From a checkpoint of a small transformer trained on Wikipedia: MLP 896 SwiGLU, normalized queries and keys.
Each number is 128 + 32 x the weight over its row's rms, rounded and kept within 0 to 255. Layers, rows and columns count from 0. Numbers have three digits each. The size before them is the row's rms in percent of the matrix's.

# o: layer 13 attention output (transposed), 448x448, rms 0.0525, rows 197-243, columns 256-319
# v: layer 13 attention value, 448x448, rms 0.0562, rows 198-243, columns 256-319
o197 103:139146172139150137126135129147144139096138143129152096131136136176096122118117118129123144178135150114099106145141140132145013160140163179176143087136167129152148129077139104109124160139107108
v198 103:118156121088126168126109120186105123080093169109104116115120127109104121099156113131126123139132171144074150122108086094157133126112159143126098181098110087114137112137143131110102119143151107
o198 105:093109116192110129081140062110132091142137118157077122156172120114124164122165166142165141160118155136118109161095112115153124087159155145142045136148145109147167079211177122136120138119111122
v199 090:107086180133094108112142102122107105126177119182135100089080115153106114124128163128090151142145123134170135175145083114132070141184118156164162110123154183130096142156106109059071119092126195
o199 093:129116108124121087162163067081123126131156185186109112181098115171081130107120126110132130086150170141111087218132129140132112136099136135118131163152180150081087133131127132099135136098090113
v200 099:091133176165094118140110096153110102156113070128128165156210121096169129125128173129113140125081110110099167115094108045093127167167200136147153168123114101142174168095120115123134133105193183
o200 107:120073112081141110130152173101097079156120108166117172153183158109234141195124124135120104071114059167126101111088120087129136098204185098153109154150127117132099155061118111143125099107165128
v201 092:127124175149069113098126091131132137165118111149123114124146164143116107116162159061101114142096155108089129081158141076160000138135150111167183174146122128129142166088100125052071116173158197
o201 093:132147162068140121128120162082068122187168169178108157160149174117128109110156141147126089083149060171129123137117064129069109109157189162150150163090089167151102169052136154137094098137163141
v202 091:126123161127150129194157097155134110183131104126129124174186096133114121110121110141090108129114109080220109152149138169179142103085135134134123107131121142138123150202117127110136123149084152
o202 095:182140117110136130147154147145105122204127127130122118137144133125111156154129117156124091126110116102164115114163019178133106076100127137130131187092110163157133128149141117136103137142097150
v203 101:154146173143104098181150105064129083207088175116150156051121184091141129136084128133107114155121108153116163166149157075159140122096142110131127139166067109137128131088134102123115095185099148
o203 104:137153149076055133165144185067104046105093112025122184117122154083117093133146113143113121202088060146161082145184115127166086110112099093136178127109063164118114195037140142145079102132177148
v204 103:130145185166127140101096059100146105178098058128120106196192121091181142142145151128145122109139154111097125117064125103107127120108180156116116167163098113135133149175140107142123125122165111
o204 097:106125144116158128108141071113128132169112087109127123140159142144136141167153116159111153031166155135154153127112129142149154103159166151164194153103122111163150117145131108152095148155118153
v205 100:135103183103084166179124088176093140073141112084156107071168135129137125183130128168097163121115141171108214149077050080122179171141169124132159145149090139133140126121126183083169144075139100
o205 099:122112124047138121131147085163189114094099118164096115064164102177155155104148103113111128080109132104075073059090124127126114112156214088107145094119107151107152084116138123144183121093147106
v206 097:125114121114081111157087092101124149144149084104150119196116140116116069116200182106081117198099142150051143105156106126145048079147153130105140131180158103136134113170157083144117093133138152
o206 092:140133165149091082106139168118148124136147136093153127179174148134130117086153124159149111161129130139109089179121120103139062139181171143139121128147149102106179069136119098168134125076102165
v207 095:145111076081110120052120156118126136120133161121142136200199125125145125109121099119164124098120111126195081091123115138134144122115107119082109121092173157103116108166128143182175161145109137
o207 089:091114104141180126156111120178112108094131087147110162172155129105139081125182119142138158126133060135147161140137115101077137123136032134101098105144138099185161053172132143137145113093110168
v208 089:140079118100170115171135126150123081214165128153150106139096100137109138091132120127120123073122129152173127145157086136166105120125094118151105043133145174139101123155120132142137117114152158
o208 090:098146136089121135110099110131115084134143168117160114135080138150088106103079154107123096123167135167144123187168064102135146130079137098108158146121139154103049089140145143138060131135179095
v209 096:166166047150108149151149168151113175092133110113141132119092128085106118131159101180085128187129095176178185084155129102113131045137101130132127129158195103147136110084156109099112123123109126
o209 095:121180102125139148135089144157111142116116139103140097138158079113114104140167107181138135204112116135148134083131191174128107114133074141104086111139177147143106126102135137162108173154132135
v210 098:092098140094126164161184107161080086161135094149093136095178075127127146066141152120118146132133136151185163134109057112144144133142131109174138074101109188140106110172111158103155171053180154
o210 099:089053093081119109112163159131095129105163176177114126097178121145123174105147083153108121115177135112145107171142118124148144107136066102136138089164119136144147046148180130093118162069149133
v211 102:123135074091165167116138209121105143131163127095111107168098123100132063105148121108128135059153164087191145125147080125109105151145119139125190156129160112139137137173120101102122156130099118
o211 103:083125115127164156127144135124089151129111130170119150186161126117117047136112164112121114096186110165107132103131150114128172137147120170154162161153164128120139158160093124141114178144074123
v212 094:144154110153107124118194139107100113170126146094148142035192099137139153147118076116112145143098120160095105102112090111114156158166113142185110129141122088132155145116111105112143119097197087
o212 101:134080141143143110096136182077161151119095103155074108067159126157134183154159101160159145158131100114129088128092169131142152110150117171137132176148105150125127176117104171139163144144155061
v213 097:114100193094097110134086128160112157081136105114116108109116132115118116125099157091093131088126126101137183154147091082111106108177113132143145111172129157124120114092136149127130135063135152
o213 099:086130184123129129142127096098138105132154141166157084156150138167104129079133173127133096119138184135088121179148165096128155135088138125157157111143199132064138141157141156144148160118134111
v214 098:144123089108144132124050156139111138074165087101106149178181077105166100154145158121139151095123144172104182119097091127089153165070126148107132125090145121135139118185133135128154151056183081
o214 103:108108106133148144086163141186072200082110122109155141208117094122119076138095116121121125136186140163132156108082149150118153138171196096135136132113179141159142127223103127115158149117096166
v215 094:128156102090165123112122093159128153084152108117086132109126124063119155105122086125103095172168144104117162075155136098095131060100157072120121173148157079118150144152127120054074139108087167
o215 095:182153143081160135105103121133113131096119145114131117140097126092112128090160087136131115183126133089089109128154156165077078126118170112120143142086116140124157104150133141104120162129094153
v216 097:145121162091164124054098113139156117055119137129147129159034155130148070076153117113130148141095150120055089128157196184116066134147126114171137108122154170118111089119118155098115181126053160
o216 093:170151091077154119113056086172163129167181156116157101147121100151049075082104154096092129155080114122125135155165124142100063132120111129158078120093156092138136090135156091097128164093145101
v217 090:127132151106025097075117120118158151174123118167124094101015152145117164150146164049094116142131130104086091126114157148118140098119067098145061146083089112129120098172124157074107111121155232
o217 101:162114140179108071070146161060134146132158119086113123125080117114026127129141102097176118167136202101130134109150120145097137122133046148124126118061108152104109129143089118059111113160178208
v218 088:121160116134167184152168130154140115085064162127096160121129131107112127106116076120124139137163112117163136147092141145126180107091154142103112166095083086125143149108148104154115121148094074
o218 089:139085171182103166114142126170162094115080089122104139103150153111126170197172098143136142119157075109143097126106094124124112092141097111153095134190088111150149109101170103122145067129123081
v219 090:120105167161110099155122091129125153209131103117126086154159068126110125147135193135087128087102144110148148126117134094133105147150125161144182112159115182129118162147116198086102103086097209
o219 091:123145125174104105108133093137101158200111115174189077184146145145120133145088229091078078097128169119163079163162095103169152173134096122112142145151152107121118115136160140142160100127065115
v220 089:094115121093123160125086126085115099172168116085146128139213100118158113052103104143102115168166093123172108144112122163098141080167155141128117122155124113135095129177097083114101178109099162
o220 088:120082138139153152131156120090141172123146131130130095188142113137119050121086124175103156117153119143087114129106114174160159195090141095140123104136142176113108092103100121191058159135099085
v221 093:118095186148154107072120126099100148159119081147139112154147092157096144151169164115134113110132148133119114151123094134159101108167067112194180076115120233115083156077134153136115150145121147
o221 089:132144152154160161163194126105058098110187161140163158136116112176139138117101140155089121139142129126121132129168082116134089109110120129181185140114155171195117162165103085130106140169136158
v222 093:161135119155160098091170154118159117143126176146142099066003201152106172120099143156153111091114121131072071130156163118127136117109124114074117208133114124108123144157147130101108090205101123
o222 095:123149150138107133159103122083196154093133143110120124092063137139122147138093153143135125094109116146041087153143116102144139114093135143143114224146112142085110153113126174135122092168131090
v223 098:097095176125123149135202098130109126186100077147130135160211112116150169178142156159094151080141112139139159117120069132101162113155136133163131152126154159133156156145154143132154165109140096
o223 100:073095117209127124125192051152123126150132124191101119172221116149159144127138128132096137079139108123155106079166147111177135152194090148172110179127190147161153122134136150109194142132122140
v224 091:116132193168104090171162091092106132180151145130171136081138073088167092167112145131081106149112140171096177150148116093106146110187126085173158170152111080154129142142124132094106095110144158
o224 098:092104158180139143146147110104087135157111119120163073112079161156089165155164128152146099130095135127093087124176132136139150154094141113202142170084132164084104183133097076138167140169099120
v225 090:114144081118164197123121151138139103104143129152138158176145118152140163110140078123124122144129100140143086103111215213113183103072112110127059056083133117133121103131126154143139160139126066
o225 097:184152115196123095096133094133123194146127107103174082099161121096148125152136144069147126139123135100168142065135102188142125101111059118129076097153112124136098109131148119153143137117099044
v226 091:107183094127141094173110103113126099184130143124138133122211069142131113109103105189163118150111108101112080147053098104152151109151146159136118033135083104147145174183126081141156050090140184
o226 106:138144135095100108125155121116068109153093164117094149117118147104096124161100109118160142124137168171125126199077112143168182058060165148063105152127124108116144116142189110155114076117094100
v227 092:133133116132137115122068099149143132086166147117124138141121108092145109163124067068154101107113139116106200193140095141110149103127106085129070084099095118150106118126156155171209092080156112
o227 094:141143186138175159103110104125100104104130126089184103064112206137140194145158139107158112137145180117091212164144114129089127106156140078105107108105126132091102123211146084130119106082139130
v228 104:141136146162071139130094091113115170150145123124151088123075161157112133149146145079102160128104121085093128076150150129111069110113162132135178215123118121126135166098130142099072019138120197
o228 101:154155136095169135123125118132113126125089121155121126126081163180118118095125137153097133096114144130064113110131126148121099131150187128113162118095117121110128138088139147128115081155120169
v229 090:119134132088131078125173125107118109166140110130115133123095156124110105117094116125124097114088116097143128117183086150113119109199117144153118090154106158147137113134130113179099080104121174
o229 100:116110152121111121103126190123093082123156132131183139093106166072099092121078141092113098131137092116109160159125098104122179140130130107117143100135093145107156167094129148144086078082095188
v230 097:131148152152090115122151122106159152088127059143156109107131088137122131138117100133122114156085106089084142110105159113126161113145139135186132026141140104147131131170112127083150102076149150
o230 105:157138136121113106101174147162116144143105167191100129113146125143156171111178086138123116096144070117133120135173123108161128081081143112114107072130165110118140116104173101122146130080116098
v231 090:078130138158084127042172143121081126131148144122142124058172148132156122172141182123122144155137145155080109108107156102128129152117092137112138176101090120116143185136124170144077115108153152
o231 096:137107161194107110098209089145130139080115056142125170145131146132131144135169136130117140083165151087156123119065186140156121133152077087086182095097113103169158199141126163099130125177120169
v232 093:125101155131095159125185146133141110111172157140126092125113070132076108062135137130114143153168102178181083134098120136135124135119104151160169090123150127136049100195119078100142099155081129
o232 096:119107155157151107132186128145118179091188183109098116097108119153171142132085124174133116113138155098116171174086103163155089113118153157121124125151146086115133099150107103104098133189090089
v233 085:099112114110124119108145132144080112183122133116112154083217158081119168136147103142136154099139080137162154176099104114099123093110127102153198026162115183133114133076146121165148153085147118
o233 093:077124157118160153171151121171121076072144130100142146099174108138171159110124110095095156164135126126138133136109106094179171162094108066143199040124128102155124116121190143114126104093144150
v234 098:112130114155098121180123089154125144147133066168123125113155147109104154160139100161090117094148100135159108116117109109110183080136185187131104139169098110134118127053144134142189113093160103
o234 100:081101071187132153152174046130118062102133080103122165105116096103176209175122064181112149163117136091120167104150120135134137129185168176144092147169132110076132077101150170150141130109124156
v235 092:124158120097172150130153114172164153068091130129144137121133159061161178176097080090103131101137126155126113102134167173106203111100166089121081236080106091127151115143133142150149200149126054
o235 102:135082101164150167084140126150164140087126014122071078110148084144088212154132055131158173122109178072106120099163170146075138114154172102183105176124109140149176095163165116115172107152190109
v236 092:186150085164107120107120135132124099123141150134153127185106101114119112085160145113132099119137127099108066114142137179103139163144147152155130197177133107136111161133136098137137158113101117
o236 099:129153114117144103116139191113141122127115137169125113175110153140099102135175156062115130159127130079098114090089079199077171044186178135125131138096162127141151104135145114116133104077154098
v237 092:175103075157113093143155145167123187111181136118123098071095079174071131168135105114161149153093151189096149144107118134136109127121106118160159061103146165129126114087133173097152105114130111
o237 090:112108117169112086131082100081142182121153171171125113096138060130093156087097125124131123130131178170074136152107188133144148155128111101120095140148174140133104085161079180084202164120110067
v238 089:121117134079129140192117100154091056194113095107107126067190084113122108115110136144098140115060106149137158149090047084140182073149163168143127062140101145151163118142122092112145088063156143
o238 098:135036168118113128132185164078109135136138166098120150071176149099132145130093109177131105132130136134139118149073101149178160080093189118123097108172145159188151093112203109120072111102138127
v239 099:122168174132149152134099111093130148120061143119087157168076184096142130122132158138122123100178124079153109091108143131132194128064121114120103095139095125126119132145139178121113129113062117
o239 082:145144155160137132083208133166115088155137096175133118148109088146126143126154150095123108105142138124137111139204151153179138109076055111120092055106163123180219117162163117152109108152090099
v240 092:151104156101153107080181187109103088114101121103124161148156109105142119111107121095143105090144128104180087130142137200129155121176067099153095140092156156128104126194119119151132186211098105
o240 097:107116171140153108116189125095137141108142126099135133147169134143110131127140118116140118196126105096112146149127143118142147181185018198101130146151133159147162136205090095109164139152129118
v241 093:142156118191138097131160137168149168156103137115135124098026140132124183145124091201177142090085121130053111106090153130103124128163162109104099121130100095132146104091182079083140067189129115
o241 101:106139149167137112130127067172132155127154152124139157095076113120122139197110152177165129150123124173056123123117097115163189101141167148108049191161143125131071152080157114134150098173153079
v242 100:177133172203125183063126156116103095184129157182096118168140168146163143124131157104157120061152100101149038130069137124146153180094111135109091159119126107137132134120104116095109125097107134
o242 094:071101171198134136104163163117126121151150119178137182147088174179122118132120125111170135180107075131133141118071087112120145097124123137095129132140132088102130155146131127084125093139066122
v243 096:100125081136100145096133159139113140055144135171128153164116141159082120105109164102120131110116145185122144118127145091131090133175130103132130134122196123122118116072125080108130168159138118
o243 096:068155100160136122112071126132114162110166161163114117139157103130161079103097154141101193211103168131114118087097170089112118110141117127159071107149188110081118104100124139125165103101130148